config.toml
n_head = 4
tie_embeddings = false
lr = 0.00264
decay_fraction = 0.747
final_lr_fraction = 0.05
seq_len = 512
Each number is 128 + 32 x the weight over its row's rms, rounded and kept within 0 to 255. Layers, rows and columns count from 0. The size above them is the row's rms in percent of the matrix's.

# layer 4 attention value, 128x128, rms 0.16, rows 0-104, columns 64-127
size [110 127 143 115 149 145 118 155 118 140 124 147 112 136 132 104 156 130 163 150 129 129 145 120 104 126 124 129 145 112 123 127  74  72  83  86  92  83  77  73  84  84  84  80  90  77  83  75  97  95  92  81  73  88  83  83  89  75  77  78  84  79  95  84  89  91 104 101 100  91 100  92 104 114 104  95  81  96  77  76  96  85 101 101  88 109  88 108  86  79  84  84  81  84 121  77  84 100  90  81  82  72  71  81  67]
[[131 107 144 194  92  43 161 146 142 171 188 135 100 126 138  95  98 153 144 119 116 123  87  85 118 199 134 113  68 148 174 142 141 168 130  77 150 146 113 114 170 104 157  96  96 145 145 137 181 135 108 138 140 144  77 167  60 137 107 106 131  69 116  83]
 [ 74 129 117 104 145 103  99 105 129  96 108 124 138 113  89 166 181 144 147 145  87  70  69 110 189 153 121  96 130 155 152 109 150 166 113 136 175 103 184 139  75 154 125 175 136 163 124 126 163 172 148 163 135  97  72 151 170  82 126 167  77 119 122 118]
 [100  98 106 183  39 114 125 117  80 171 179 160 176 161 155 138 138 112 177 145 169 150 149  98 119 177  97  72 183 175 119 123 193 165 190 136 142 134 111 128 148 127 112  96 131 153 118 145  85 127 126 131 121 171 109 146 124 144 113 133 142 119 143 166]
 [143 126 168 153 170 142 150 106 115  70 100 146 112  81 151 129 108  97 181 130 205  85  67 120 138  91 154 124 132 115 145 124 127 107 150  75 182 133 118 148 142 109 158 121 140 159 209 111 134 125  86  70  51 104  84  80 159 130 109 126 160  94 159 123]
 [137 132 110 134 135 173  59 140  95 107  77  77 124 129 124 118 167 127 100 156 126  48  63 169 152 129 132 108 122 123 107 170  91 122  53 128 202 129 138 123 134 158 147 172 158  67 123  96 137 158 158 100 159  62 152 120 153 136 179  82  91  72 129 127]
 [174 122 109  74 122 190 117 137 159 129  87  85 169 153 144 117 105 115  86 121 142 157 193 138 157 125 116 129 167 160 143 121 103 153  90 184  95 120 159 127 130 133 127 109 155 121 122 128 116 152 153 167 151  97 185  36 186 162 133 148  89 148 121 135]
 [ 81 200  87 108 154 112 133  94 168 159 142 153 140 132 112 163 130  72  79 125  88 130 130 150 175 146 172 181 173 152 108 105 142 148 120  96  65 106  95 124 109 150 127 156  65 145 121 103 109 145 131 114 107 113  89 178 123 187 116 166 150 141  99 145]
 [130 215 138 126 100 118 110  80 159 146 104 120 154 137 118 121 140  71 109  78  97 157  92 144 183  94 168 142  97 136  93 112 191 190 156 130 124  95 134 105  67 146 136 140 147 130  94 157 130 143 107 158 128 130 114 158 103 168 138 151 165  95  99 136]
 [137 141 127 137 161 136  80 167 133 171 131 138 144 193 116  84 153 180  64 118  39 138 146 155 142 127 139 178 101 108  65 172 103 131  92 150 110 105 138  73 122 159 116 161 102  75  53 125 134 141 122 163 178 112 145 154  88 184 143 106 133 112  92 147]
 [134 130 136 118  59 172 121 124 130 116 145 122 165 172 148 125 135 186  91 181  99 153 166  94 115 133  90 149 131  74 118 174 147  82 159 183 107 167 155 124 104  89 118 110 141 112 126 138  61 121 124 165 114 125 179 143 138  94 181  94 206 194 130 166]
 [187 164 113 138 112 108  99 149 169 129 114 127 130 151  74 139 139 130  54 113  74 122 137 178 160 138 176 182 147 117 122 113  64  72  61 125 107 113 109 107 147 147 142 191 121  84  89  97 142  99 141 160 148 101 143 190 121 224 134  93 153 163 140 153]
 [158  59 120 151 103  89 152 157 101 144 160 124 112 124 182 117  41  89 107 127 143 139 123 114 176 174 138 123 146 162 161 129 146 156 111  96 138 151 126 100 200 121 151 107 139 134 175 111 166 138 133  91 154 114 131  79  82 159 104 111 143  99 114  94]
 [188 164 121  85 163 171 139 107 198 134 102  80 157 112 150  91 102 104 128 154 171 129 151 156 146  55 137 144  88 141 144 144  70 109 110 128  81 137 118 114 109  64 135 100 123 138 158 131  73 139  93 160 115 151 155  75 140 141 136 116 175  99  78 128]
 [163 104  90  93 110  69  87 169 140 151 176 102 140 117 133 139 159  96  65 141  44 192 103 131 137 131 142 158  93 116 107 117 145 156  99 153  85 125 142 110 126 106 128 134 140 103  90 143 110 156 119 123 168 161 158 166 130 111 165 116 189 129  92  59]
 [ 98  79 141 122 108 114 181 128 121 132 155 135 143 117 161 121  98 149 179 114 120 147 175  65 126 209  62  96 131 131 190 117 205 166 177 135 100 132 170 135 132 122 111  98 124 184 136 157 169 136 129 143 138 141 111 102 122  81  81 188  91 146 127  85]
 [135 123  87  81 179 100 119 109 133  93 150 169 136 124 149 141  98  64  67 133 113 147 141 118 197 114 189 174 165 129 106  97 142 104 139 105  77 127 143  86 173 132 136 155  71 157 158  98  94 104 124  62 106 117 114 116 133 176 121 156 158 154 120 118]
 [137 123 130 112  25 138 158  65 130 119 110  78 120 118 157 111 116  55 110 130 215 110 125 137  89 104 122 110 185 101 107 153  95  91 161 148 170 162  93 121 141 125 145 119 174 117 128  86  90  72 152 130  87 101 165 136 119 142 182  96 125 115 156 184]
 [134  84  83 103 161 142 104 146 108 163 146 143 142 133 149 125 122 117 139 126 178 151 186 169 108 119 136 140 145 148 130 118  70 103 139  83  83 125  77 108 185 101 114 109  44 108 129 130  91 120  97 111  79 163 108 147 140 176  86 111 166 148 144 128]
 [161 132 120 149 114 155   0 166 115  38  95 142 162 131 127 171 169 137  80 158  95 116 110 129 185 168 115 138 160 100 174 136 146  92 100 156 155 135 177 125 155 136 106 171 161  90 186 140 121 111 115 120 121  96 129 111 183 144 121 129 145 150 179 119]
 [120 142  77  69 153 138 104 122  98 158 102 105 136 103 133 134 208  90 133 151 154 101  67 180 153 133 147 117 167 169  97 118 120 151  95  85 153 102 115 133 110 150 128 158 106 146 123 111  92 192 157 124 125 104 103 172 190 124 130 116 111 116 116 123]
 [143  85  90 119 197 112  72 156 135 125 106 102 131  92 155  90 145 130 141  98 145 150 147 156  81 142  99 156  99 127 163 158  55 124  92 110  97 129  98 104 186 143 101 118  66  88  95 142 165 110 114 111 101 148 113 150 124 140  92 114 107  83 163  98]
 [150 142 157 159 125 130 113 205 110 126 149  97 112 138 131 131 187 168 142  92 115 193 115 135  92 151 124 128 133 139  81 134 158 174  87 139 149 112 166 171 117 182 127 150 159 117 117 131 122 170 169 162 189 102 191 150 173 117 143 105 115 175 145 103]
 [107 150 161 143 225 134 164 167 119  86 111 157  69  71 114 148 131 120 156 118 193  99  85 148 103  72 180 136 120 130 119 114 107 127 105  55 176 135 113 174 166 138 147 132 122 158 198 101 126 141 118  63 116 127 114  95 136 113 114 126 104 139 146 127]
 [ 97 139 100  55 148 161 157  69 123 131 103  92 169 150 148 100  97  90 109 180 177 128 158 129 140  58 117 138 175 149  89 149 118 163 156 138  96 137 126 133  79 146 159 141 128 163 120  91  79 164 138 117 127 122 138 114 170 121 185 138 104 143  83 149]
 [135  82 137 122 206 123  82 119  98  95 115 114 138  77 153 103 161 109 181 118 142 144 110 101  96 101 109 159  75 109 116 159 122 156 178  90 128 103 125 129 128 126 133 121  83 138 116 140 125 155  76  86  52 133  75 162 149 137 137 146 172  98 147 111]
 [160  87 146 101 102  88 103  85 124 120 134 116 129  88 152 147 110  92 141 185 102 140  86  88 125 120 150 127 101  85 130 124 112 117 148 126 128 149 154 145 121  56 141  97 110 103 159 122 123 144  79 103  68 137 132 128 141 103 154 130 250 113 138  86]
 [155 143 129 129  55  74 110  79 101 103 146 132 156  86 176 146 134   0 109 125 149 157  80 106 175 122 142 123 159  94  96 110 196 148 147 135 131 123 143 110 121 136 151 141 197 133 161 132 108 117 125 101  96 117 143 142 132 125 149 161 199 135 138 114]
 [109 104 159  80 158 127 213  78 160 107 106  94 131 117 125 134  33 120 120 165 129 134 138  89 140 101 117 114 126 116 111 124 163 180 179 145 119 127 179 154  67 131 163 110 147 172 151  86 156 155 137 137 136  85 156  53 154  81 172 188  72 132  90 100]
 [128 196 153 158 156 129 173 148 162 174 138 128  97 121 108  92 130 123 172  81 155 171 127 183  58  89 171 111 101 166  95 123 121 164  93  89 117  94  83 168  99 144 110 113 118 142  90 151 138 110 132 153 144 170 149 185 130 165 108 122 114 126 107 124]
 [126 115 132 129 176 131 132 124 170 141 143 107 143 123  64 137 142 135 159 179 114  74 112 130 152 103 170  99  86 179 166 127 102 155 150 133 139 107 150 128  70  64 116 103  94 160 150 135  86 181  70 144  99 142  74  95 143 123 128 143 145  82 111 129]
 [160 114 117 127 145 155  67 164 101 137 107 101 148  99 163 129 178  77 166 134 185 152  54 163 102 103 149 104  86 123 102 154 115 156  99 123 143 108 104 105 126 110 124 112 163 100 143 149  86 166  91 116 115 181 143 123 164 144 123  93 215  94 141  77]
 [158  30 121 124 192 166  95 153 110 129  80 104 159 157 130  78 112 182 157 120 134 125 198 119  89 113 103 133 112 139 141 148  45 150 127 157 108 105 151  98 165 151 113 117  85  82  63 147 189 123 113 123 150 152 122  76 130 174 115 130  85  89 130 142]
 [145 148 133 151  92 163 145  94 120 132 133 122 121  93 105 123 132 102 176 120 189  61  97 156 106 157  96 138 160 155 100 110  70 118 186 157 184 181 107 137 122 127  97 169 169 129 115 121 104  78 143 133 140 121 119 184 148 162 109 103 107 169 147 101]
 [ 74 129 146  78  62  85 184  83  92 173 138 188 126 177 142  88 120 120 181 106 165 151 136 140 140 146  89 103 115 185 136 127 138  84 151 128 141  97  93 130 147 128 143 109 129 111 157 101 159  93 139 108 171 142 101  81  87 137  92 130 125 113 147 105]
 [142  97  99 117 124 138 101 161 130 106 137 144 137 105 175 156  68  67  96  74 136 156 170 119  80  86 115 137 202 143 109 137 127 159 144 179 104 163 135 155 151 124 120 186 150 125 150 146  80 127 147  71  81 124 130 183 113  96 167 145  77 196 135 119]
 [134 145 214 117 133 125 137 114 108  99 134 151  93 149  86 123 115 106 188 145 153 151  87 106  88  91 114 108 128 121 119 132 110 142 169 132 200  83 114 167 134 139 138  97 152 154 219 172 184  59 136  80 157  88 115 133 123  99 111 138 114 105 190 148]
 [101 152 162 124 182 107 186  91 120 107  93 167 106 114 157 121  80 117 169 112 171 162 151 151 134 113 128 135 110 139 165 121 103 126 150  97 102 104  94 103 154 136 113  92  62 124 164 136 133 158 130  99 106 134 166  96 145 176  89 115 152 101 152  97]
 [150 164 192 154  87 106 150 134  93 133 151 135 129 127 108 123 176 157 129 133 125 134 108 118  98 123 141 127 112 131  39 178 129 101 124 135 165 118 138 100 110 139 144 117 136 100 131 124 154  30 122 126 144 138 105 160  91 162  98 107 144 123 130  94]
 [105  94 106  89  65  93 151  98 124 128 118 147 140 169 166 123 215  24 145 146 120 147 114 100 165 127 126 124 157 124 175 124  70  66  98 136 133 129 111 106 121 125 138 164 154 102 156  88 124 121 146  91  81  45 102 191  69 136 147 150 140 157 130 128]
 [108 100 115 125 138 149 142 129  80 172  97  81  97 143 127 114 177 178 144 112 171  99  95 173 121 171 149  59 139 184 134 127  69 145  90  82 190 126 136  86 149 168 107 102 119 101  85 128  91 153 133 182 120 134 167 130 141 133  94  98  52 165 119 103]
 [170 157 169 168  85 120 163 110 187  84  88  61 133 155 109 123 145 141 191 148 130  76 150  94 144 156  75 139 113 130 151 168 140  95 145 178 129 151 125  72  64 133 100 142 128 147 122 103  75 179 140 180 131  61 160 143 112  87 148 104 167 131 110 142]
 [ 96 114 121 108 159 129 151 111 137  98 137 168  78 137 114 121 113 139 149 125 110 120   1 119 104 117 129 114 144  55 189 112 163  56 186 135 102 128 132 182 132 130 179 157  90 154 122 125 146 181 136 152 111 131 115 150  77 107 108 133  89 118 162 132]
 [138  80  82 153 181 167  74 135 142 124 138  77 136 104 138 139  93 173  96 171 135  75  44 138 152 129 143  88 105  71 173 119 123 167 116 101 125 133 188 181 153 145 138 134  91 142  91 126 106 197  95 162  80 127 149 146 166 148 171 154 136 126 128 172]
 [138  85 119  96  82 114 112  93 124 108 112 138 133 122 140 178 131  34 141 114 138 173 113 119  75 136 152  82 168  65 121 148 152 128 176 170  93 130 145 160 125 128 129 119 132 149 186 131 137 162 153  59  85 153  97 179 151  89 155 184 142 165 122 128]
 [122 122  79 146 165 171 111 147 166 116 170 114  87  97  75  95 165 186  68 142 106  43  71 125  95  31 139 127 120  94 108  80  78 142 116 121 131 139 179 183 108 113 153 175 119 146  72  84 168 127 118 141 119 136 113 169 136 105 119 132 119 129 139 156]
 [171 131 109 177 133 165 106 163 158 128 115 140 114  80 175 140  71  95 107 120 129 139 139 127  99 156 175 146 175 123  74 141 149 190 105 138 128 162 130  98 170 131 139  87 130 136 168 144  74 178 130 104 101 135 140 128 130 117 166 107 159 166 128 154]
 [135 213 184 133  93 126 163 104 144 121 119  88  72 140  86 127 219 128 119 119 134  96 148 141 134  96 167 127  93 125  90  99 138 155 171 131 154 120  84 120  63 123  73 100 172 135 103 114 121  86 130 183 156 108 164 153 146 156 109 125 182 119 111 131]
 [142  97 147 100 155  83 128 170 117 143 111 125 133  97 131 110 105 124 209 132 141 202  68 131  40 161 151  95 128 114 123 203  92  92 116 124 136 124 151 177 147 150 173 115 150 142 138 111 144 157 138  89 132 189 117 190 138  90 159 153 106 134 130 127]
 [100  79 122 138 128 158  96 168  91 120 139 199 162 110 152 147  18  98 157 154 169 144 192 150  95 167 123 102 171 125 162 153 147 113 150 109 115 150 123 138 163 106 110 104  98 144 136 135  98 166 122  88 183 174 119  49 186 174  99 157 145 166 116  91]
 [149  76 181 109  43  97 143 118 101 132  98  69 118 158  99 123 138  96 192 145 126 167  97 134  96 170 147 123 101 173 109 153  51 125 102 134 214 116 101  65 128 139 129 106 183 101 216 139 177  90 129 118 138  69  99  89 105 105 126  89 184  89 138 157]
 [158 188 170 168  92 111 163 115 113 127 130 155  80 120  95 117 169 116 105 161  99  69  33 123 127 141 131 134 149 135  56 149 135 108 111 153 154 148 158 121  90 142 158 149 167 116 118  84  96 100 149 138 152 105 127 229 126 116 179  94 125 151 106 141]
 [139 124  70 108 143  94 106 134 140 111 155 141 206  96 143 146  44  81 101 116 155 193 147 115  91  82 135 137 172 118 116 142 112 149 151 126  84 135 148 182 168 141 168 137  96 156 189 129 109 129 157  75  80 142 112 148 144 104 212 158 104 156 133 126]
 [137 101 194 153  93 107 109 134 131 125 167  77 185 147 138 172 177 118 165  91 131 175 173 100 160 145 100 110  74 117 131 151 178 129 148 144 143 109 128 166  80 117  98 108 191 135 121 139 163  83 115 102 185 150 114 105 118 100  93 140 138  94 107 134]
 [130 189 133  45 121 138 170  79 108 164  74 140 177 162 144 122 177 127 111 181 135 145 207 162 167 138 139  94 103 125 112 161 104 104 116 117 153  96 101  90 113 129 120 108 151 119 138  60 116  90 124 100 151 116 124  15 148 173 129 137 188  99 116 125]
 [115  82 138 134 120 153 137 128 116 125 110 121 118 112 151 118  44 149 159 130 173 132 113 176 109 194 100 107 140 154 196 152 128  77 174 141 101 144 102 104 137 102 133 120  65 114  71  89 133 148 140  95 157 198 121  66 102  98 136 110 133 147 134 114]
 [135 133 182 172 131 107 155 114 128 134 153 142 111 134 138 129 184 167  84 131 145  87  96  82 104  51 130 120 109 113 126 149 149 152 104 135 115 144 186 186 116 147 123 101 150 138  91  89 151 105 123 125 118 144 134 184  81  88 107 103  51 177 116 117]
 [103 136 116 134 179 107 128  86 129 156 151 144 176 120  29  84 208 131 195 184  89  69 134 107 158 146 110 129 142 106 100  70 125 118 151 169 131 133  91 145  94 158 135 129 112 140 109 104 149 126 106 135  94 102  84 165 155  65 111 146  78 117 105 116]
 [155 172 142 169 223 129  81 147 147 125 158  76 168 100 109 161  80 168  89 137 150 111  86 142 146 141 144 166 124 179  89 142 127 140 156  92 157 139 134 115 134 104 113 127 130 120 157 151 101  93 116 179 122 172 103 121 145 170 106 123 108 128 145  96]
 [177 176 143 174 111 131 121 145 151  97 157 123 168 116 147 172 108 150 126 121 147 150 145 126 158 175 121 137 134  78  99 110 150 132 195 104 130 139 160 151 107 144  98 145 132 175 160 164 113  97 141  87 166 167 116 127 168 113 139 131 165 113 111 176]
 [124 160 168 144 102 151 171 128 159 172 125 116 115 166  95 129 141 114 163 148 107 112 164 114 147 100 138 125 101 167 121 108 160 178 109 117 152  96 100 107  88 142 111  73 159 153 150 142 142 126 125 177 151 125 144 139 153 140 118 126 178 112 109 134]
 [ 92 185 131 100 170 203 167 170 157 171 121 145 119 172 107 109 133 117 114 157 130  65 214 161 158 129 129 135 126 137 125 122 136 107  84  79 141 137  74 119 132 106  96 102 147 134 112 139 107 131 133 164 186 143 152  66 175 108  93 123 135 131 123 100]
 [127 150  87 141  81 117 131 100 110 130 105 117  80  92 161 102 170 163 126  70 146 148 129 163 162 166 150  88 126 124  84 141 115 111 118 155 105 126 123 107 117 169 117 149  45 120  44  93  99 180 161 143 136 149 157 187 115 159 152 123 120 153  93 109]
 [131 135  73 168 137 115 117 104 161 117 147 135 111 123 120 101 145 157  54 122 101  90  31 111 144  82 157 129 113 100 149 100 146 122  95 158 103 146 167 130 130 142 142 131  89 140  68 133 104 178 120 197 105 130 161 232 106 141 170 116 126 123 119 155]
 [110 141 160 148 143 138 170 145 159 183 112  72  54 160 120  95 205 152 151 116 112  82  81 111 140 152 122 102  90 147 141 121 128 117  56 112 136 118 134  94  94 159 109 106 160 111  57  96 127 158 133 187 161 117 161 165 106  91  93  72  70 123  97 130]
 [115  54 150 138 137 151 143 222 106 141 137 132  77 165 129 139 128 103 125 206 105 115 124 108 124 173 106  90 138 122 117 145 143 133  87 139 160 111  95 131  83 159 114 114 181 120  99 150 160 144 122 154  98 156  81 191 106 108 128 116 176 206 141 120]
 [141  57 127 116 162 189  86 209 113 123 134  90 112 138 134 171 117  91 105 186 120 143 147 108  78 142 141  91 152 136  86 157 155 124 155 115 159 110 133 154 112 131 116 126 186 138 153 154 149  87 126 138  79 149  91 162 163 128 172 118 159 188 134 131]
 [128 147 119 114  75  86 143 155 141  36 146  99 181 144 112 174  97  72 211  59 131 159 116 108  85  97 150 125 149 122 150 122  96 135 123 135 136 134 110 151 135 164 136 162 137 190 170 129 108  84 115 105  50  61 162 131 130 123 143 107 154 141 143 131]
 [133 103 139 115 209 189  80 163  93 199 104 127  88 137 114 146 160 191  71 204 157  78  96  87  71 119 112 141 137 139  78 165 121 154 112 103 170 127 147 123 133 131 145 132 164 117 125 122 168 104 124 149  99 118  91 136 137 126 159 121  73 175 173 120]
 [150 110 150 142  89 164 179 160 145 162 138 159  92 119 117 136 160  51 133 167 136 130 114  86 123 127 124 122 183 147  72 136 130 137 128 139 133 121 117 129  80 118 107 123 161 135  95 102 153  80 146  92 123 208 104 139 146 108 139 134 118 160 123 141]
 [122 107 114 127 127  90 146 124 107  51 143  95 136 181 169 184 112 110 141  83 129 183 126 155 142 201 124  73 128 106 193 102 173 168 117 171 130 117  85 210 117 190  97 138 141 117 137 132 120 177 137  87  78 123 118 164 105 116 100 129 183 170 126 135]
 [119 168 134 118  98 129 205  71 182 130 133 165  92 101 124  96 117  99 121 114 127 121 207 151 177  81 131 150 130 163 127 122 119  75 132 149  70 134 102  84  93  32 152 112  96  99 105 110  85 152 125 126 230 161 142  94 117 122 103 151 135  80  86 127]
 [143 163 139 121 100 111 136  74 108 236  97 131  87 127  79  71 141 155  89 182 165 134 118 111 131 137 137 178  95 159  80 145 100 106 110 153 136 134 122  82 103 106 174 162 171  97  98 118 198 116 144 190 188 200  66 137  90 157 165 142 120 103  91 124]
 [134 109 111 112  84 125 124  95  98 113 103 120 127 157 119 106  86  84 169 128 101 165 136 166  71 128 170  73 107 123 148 151 109 135  88 163 123 126 123 127 106 151 102 102 132 193  93  93 127  81 116 147 148 131 141 170 157 142 142 121 161 122 117 160]
 [109 139  92 124 130 171 142 159 164  42 158 179 124 128 168 147  69  80 130 100 125 137 192 166 128 110 120  76 111 127 189 124 176  83 138 172  71 135 157 170 121  62 117 101  85 131 119 149  85 160 132  82 185 161 145  65 146 143 118 139 153 142 117 133]
 [126  67 115 105 116 140 104 182 130  81 136 118 131 152 133 140 105  87 206 135 119 152 172 106  80  66 151 134 133 172  97 129 100 175 147 161 152 103  82 140 106 106 141 148 151 133  85 154 184 102 103 160  93 166  86 113  97 159 125 130 154 163 138 123]
 [157 113 163 185  88  95  93  64  73 202  96 104 129 107 144 119 118 136 104 148 189 145  90 100  84 187 143 130 128 108 149 129 139 146 164 138 170 136 140 163 165 187 124 131  93 142 150 109 165 100 132 105  96 162 115 149 153 103 151 113  90 142 126 146]
 [123 177 120 124 116 124  94 121 160 204 116 133 178  72 121  77 138 143 107 115 150 103 150 119 120  40 140 179 135 176  81 143  85 104 164  34 130 146 169  76 160  74 150 161  94 159 156 114 135  91 120 158 172 113 160  78 103 153 159 124  84  81 151 141]
 [159 141 141 144  69  62 137  69  98 163 109 102 168 143 129 108 156 175 157 126 159 123  51 116 154 183 110 136 127  59 111 121 118 143 130 114 173 135 128 125 131 214 123 123 113 158 117 102 123 117 138 138  92 115 144 178 141 111 145 127  92 120 102 111]
 [ 84 114 128 129 152 137 151 137 200 169 121  95  71 109 105  95 122 138  85 115  75 103 180 139 147  89 130 115 142 195 128 141 127 101 127  41 126 125  97  87 108  17 136  70 114 144 144 118 108 141 118 171 171  94 169 128 101 103  82 130 160  79 122 149]
 [135 133 105  96 106 113 124 104 122  74 147 131 112 153 147 191 145  54 126 106 128 191  73 140 118 194 147  75 106 148 189 113 147 163 132 156 158 128 130 167 109 185 105 168 175 138 102 127 150 135 150  91  60 140  87 130 160 161 127 122 142 141 138 120]
 [ 97 145 147 139 192 159 135 168 167 210 138 140 111  69 118 124 144 136  87 135 120  67 126 100 119  64 113 148 173 143  70 159  83 115 118  31 148 137 140 111 126  93 122 112 130 133 191 132 117 120 126 128 124  89 175 143 131 111 111 133  94 147 189 129]
 [146 117 147 117  78 118 133  55  91 215 114 100  99 118 129 120 189  77  66 171 133 173 120 117 127 183 150 114 114 151 112 120 186 171 192 171 176 137 130 147  98 156 137 153 136  87 118 118 182 127 138 132 131 195  57 182 159 158 136 145 186 132  86 113]
 [161 126 148 177 131 178 129 193 118  95 146 170  93 130 102 108 119 145 169 159 105 135 164 135 135  80 138 159 119 173 114 117  93 106  86 106 105 126 117  87 100  49 134 111 125 107  69 129 130  88 114 148 159 170 142  76 148 111 188 134 140  87 102 123]
 [113 152 111 127 130 107 175 127 152  78 171 171 161 125 170 120 101  97 164  56 109 110 126 159 176  91 121 123 146  92 142  93 108 130  72 127  80 122  98 128 148 118 115 107  69 130 170 132  92 175 106  76 136  95 199 112 108 164 120 137 135 112 141 118]
 [130 128  92 114 119 187 169 214 154  37 185 197 143 163 147 165 132  79 179 105 102 120 147 122 102 104 118  91 131 112  99 111 112 139  98 143  80 109 124 116 128 128 105 125 117 162 153 163  93 106 117  62  90 117 163  78 138 178 151 131 127 174 142 107]
 [ 87 135 111 129 116 121 184 111 129 183 144 150 109 161 163 156 133  98  52 143 150 132 118  94 189 174  94 112 124 132 148 131 164 151 131 102 163 146 112 140 122 165 123 140 153 103 175 123 153 186 156  81 131 136 103 106  66 148 114 145 128 172 152 119]
 [117 152 132 145 100 145 207 209 140  95 166 164 147  99 135 127  94  62 162 106  85 117 164 113 105  28 141 136 157 144 105 131  66 140 110  84  99 133 111 100 121  80 140 153 119 153 181 124  99  88 107 117 121  87 209  82 131 155 177 123 118 159 140 130]
 [171 123 129 158  87 140 118 135 110 120 133 133 111 138  95  97 149 183 181 186 118 126 116 114 111 133 119 170  96 105  94 120 146 107 131 143  83 135 127  74 100 105 149 119 130 125  53 126 132 106 129 163 158 187 120 114 171 103 193 126 132 120  66  99]
 [147 114 127 150 120 129 142 165  97  45 152 157 132  87 157 150  66 130 200 122 151 152 117  78  75  60 123 148 193 129 120 125 105 131 125 127 109 141 120 149 159 122 143 189 108 137 164 154 102  83 114 102  70 127 147  77 114 163 173  91  95 178 168 121]
 [ 76 178 125  81 135  90 148  76 154 194  99 106 135 140 102 107 178 154  82  94 125  99 144 136 134 137 141 118 119 173 152 114 114 144 122  59 172 139 129  92 161 136 128 112  97 155 160 122 121 129 133 138 110  18 135 163 123 124  73 116 110  48 133 151]
 [145 102 115 119  94 120 133 125 105  45 117 142 140 111 129 162  86 120 227 150 147 144  72  66  62  81 119 148 119  78 107 143 139 154 134 152  96 139 177 125 125 119 151 161 170 143 131 133 109 102 124 122 100 129 129 111 152  99 179 103  79 159 139 120]
 [ 92 186 117 121 144 122 130 111 161 157 145 135 156 144 126  95 138 142  56  92 104  95 159 167 208 115 128 125 112 143 185 135 126  98 101  40 101 123 141 101 142  99 118  98 104 125 137 109 132 190 133 118 180 104 184 121  96 129  78 150 171  68 135 138]
 [165 162 135 141  86  45 127  38  97  97 119 176 133 145 130 107 150 169 161  83 147 141  78 167 149 148 123 147  86 138 210  93 156 153 104 209 153 123 147 152 160 158 128 128  76  96  42 120 128 149 125  93 173 184  90 135 101 112 107 131 101  78  98 143]
 [143 138 163 160 132 128 212 169 158 163 135 162 123  76 132 106 137 101 140  97 133  72 153 123 139  66 107 165 187 121  66 118  83 110 113 137  76 132  96 124 101  89 124 133  52 122 175 122  97 116 106 103 138 125 176 126 108 152 106 151 101 142 111 126]
 [111 141 130 141  98 160 205  99 152 170 140 158  76 150 163 112 136  96  54 121 116 119 186 135 169 185 123  79 127 135 168 131 168  96 137 170 100 135 103 136  91  94 115  84 119 112 113  97 113 171 147  77 208 166 100 114 108  98  75 148 174 126  74 153]
 [ 98 177 135 106 154 139 174  77 155 196 120 146  64 116 106  79 169 162  60 118 102  86 146 166 129 107 113 118 110 186 125 133 128 140 105  91 123 135 104 115 125  49 112  61  83  93 123 132  75 143 110 131 169  85 169 167 144 126  84 124 150  38 109 118]
 [155 156 116 101 108 145 142 175 129 209 182 117 125 157 159 161 137  89 118  75 123 212 112 170 134 155 162 128 177 140  38 107 135 131  71 103  76 126 122 150 138 167 101 148 109 141 137 175  99 111 164 184 126 132 124 223 125 153 135 144 116 151 140  91]
 [119 104 139 166 135  93 143 181 124 138 105 129  83 130 118 116  61 119 152  83  91 167 142 165 113 122 148  91  90 133  84 172 132 184  70 134 124 109 125 117 152 137 136  83 101 140  75 120 173 158 108 172 183 122 132 154  93 148 123 130 143 104 107 144]
 [121 170 158 164  62 120 161 110 139  76 147 112 106 167 131  81 156 189 106 111 167 120  58 134 185 180  98 113 156 139  94 111 164 144 184 170 164 137 148 140 141 168 170 131 154 116 148 110 155 148 135 128 122  23  99 124  98  99 134  90 139 126 111 141]
 [145  80 159 139 129 122  75 129 134  68 105  85  96 125 146 134 210 158 221 109 142 135 105  99 110 126 118 118 106 109 208 115 156 110 106 139 158 129 128 153  84 150 102 129 155  94 151 161 127  77 108 121  69 124 120 172 101 149  68  78 184 126 118 154]
 [143 146 119 127 177 156 111 142  90 103 112  86 155 111  85 165 124 129  79 182 128 142 136 168  66 115 153 163 143 106 105 179  71  86 133 137 176 128 198 131 120 135 117 136 109 133  67 112 150  59 154 169 135 149 163 152 166 136 105 134  87 110 167 141]
 [ 84 155 174 182 182  97  77 130 119 126  63 108 119 151  95  95 156 202  97 133 131  90 115 163 127  65  78  94  82 136  98 134 196 114 120 169 148 111 172 173 114 137 154 112 125 118  63 129 134 112 102 151 158 146 128 139 126  68 117 110 121 129  91 190]
 [132 113 136 156 107 115 131 110 165 134  51  92 147 154 129 167 168  92  89 117  95 127 198  80 184  76 142 172 110  56 155 160 160  69 174 160  87 147 145 106  53  85 155 160 139 113  98 114 136 126 132 136 113 127 151 170  82 129 165 143 196 127  80 124]
 [ 82  87 154 161  98 156 200  78 122 156 137 120 115 115 141 174 105  94 147 169 127 119 154  75 151 149 126 140 202 134 160 131 103 135 191 109  80 166 156 133 127 141 114 163 112 195 148 104 134  98 156 119  90 110 100 108 121  73 174 150  95 166 152 132]
 [118 117 162 202 109 162 136 106 105  89 155 171  97 122 166 160 131 109  91 143 141 127  95 126  47 138 101 132 155 144 106 119 116 152 150 127  91 153 120 168 171 134  72  96 119 131 163 131 116  92 127  61 130 143 128 163 149 137 160 126 176 202 156 162]]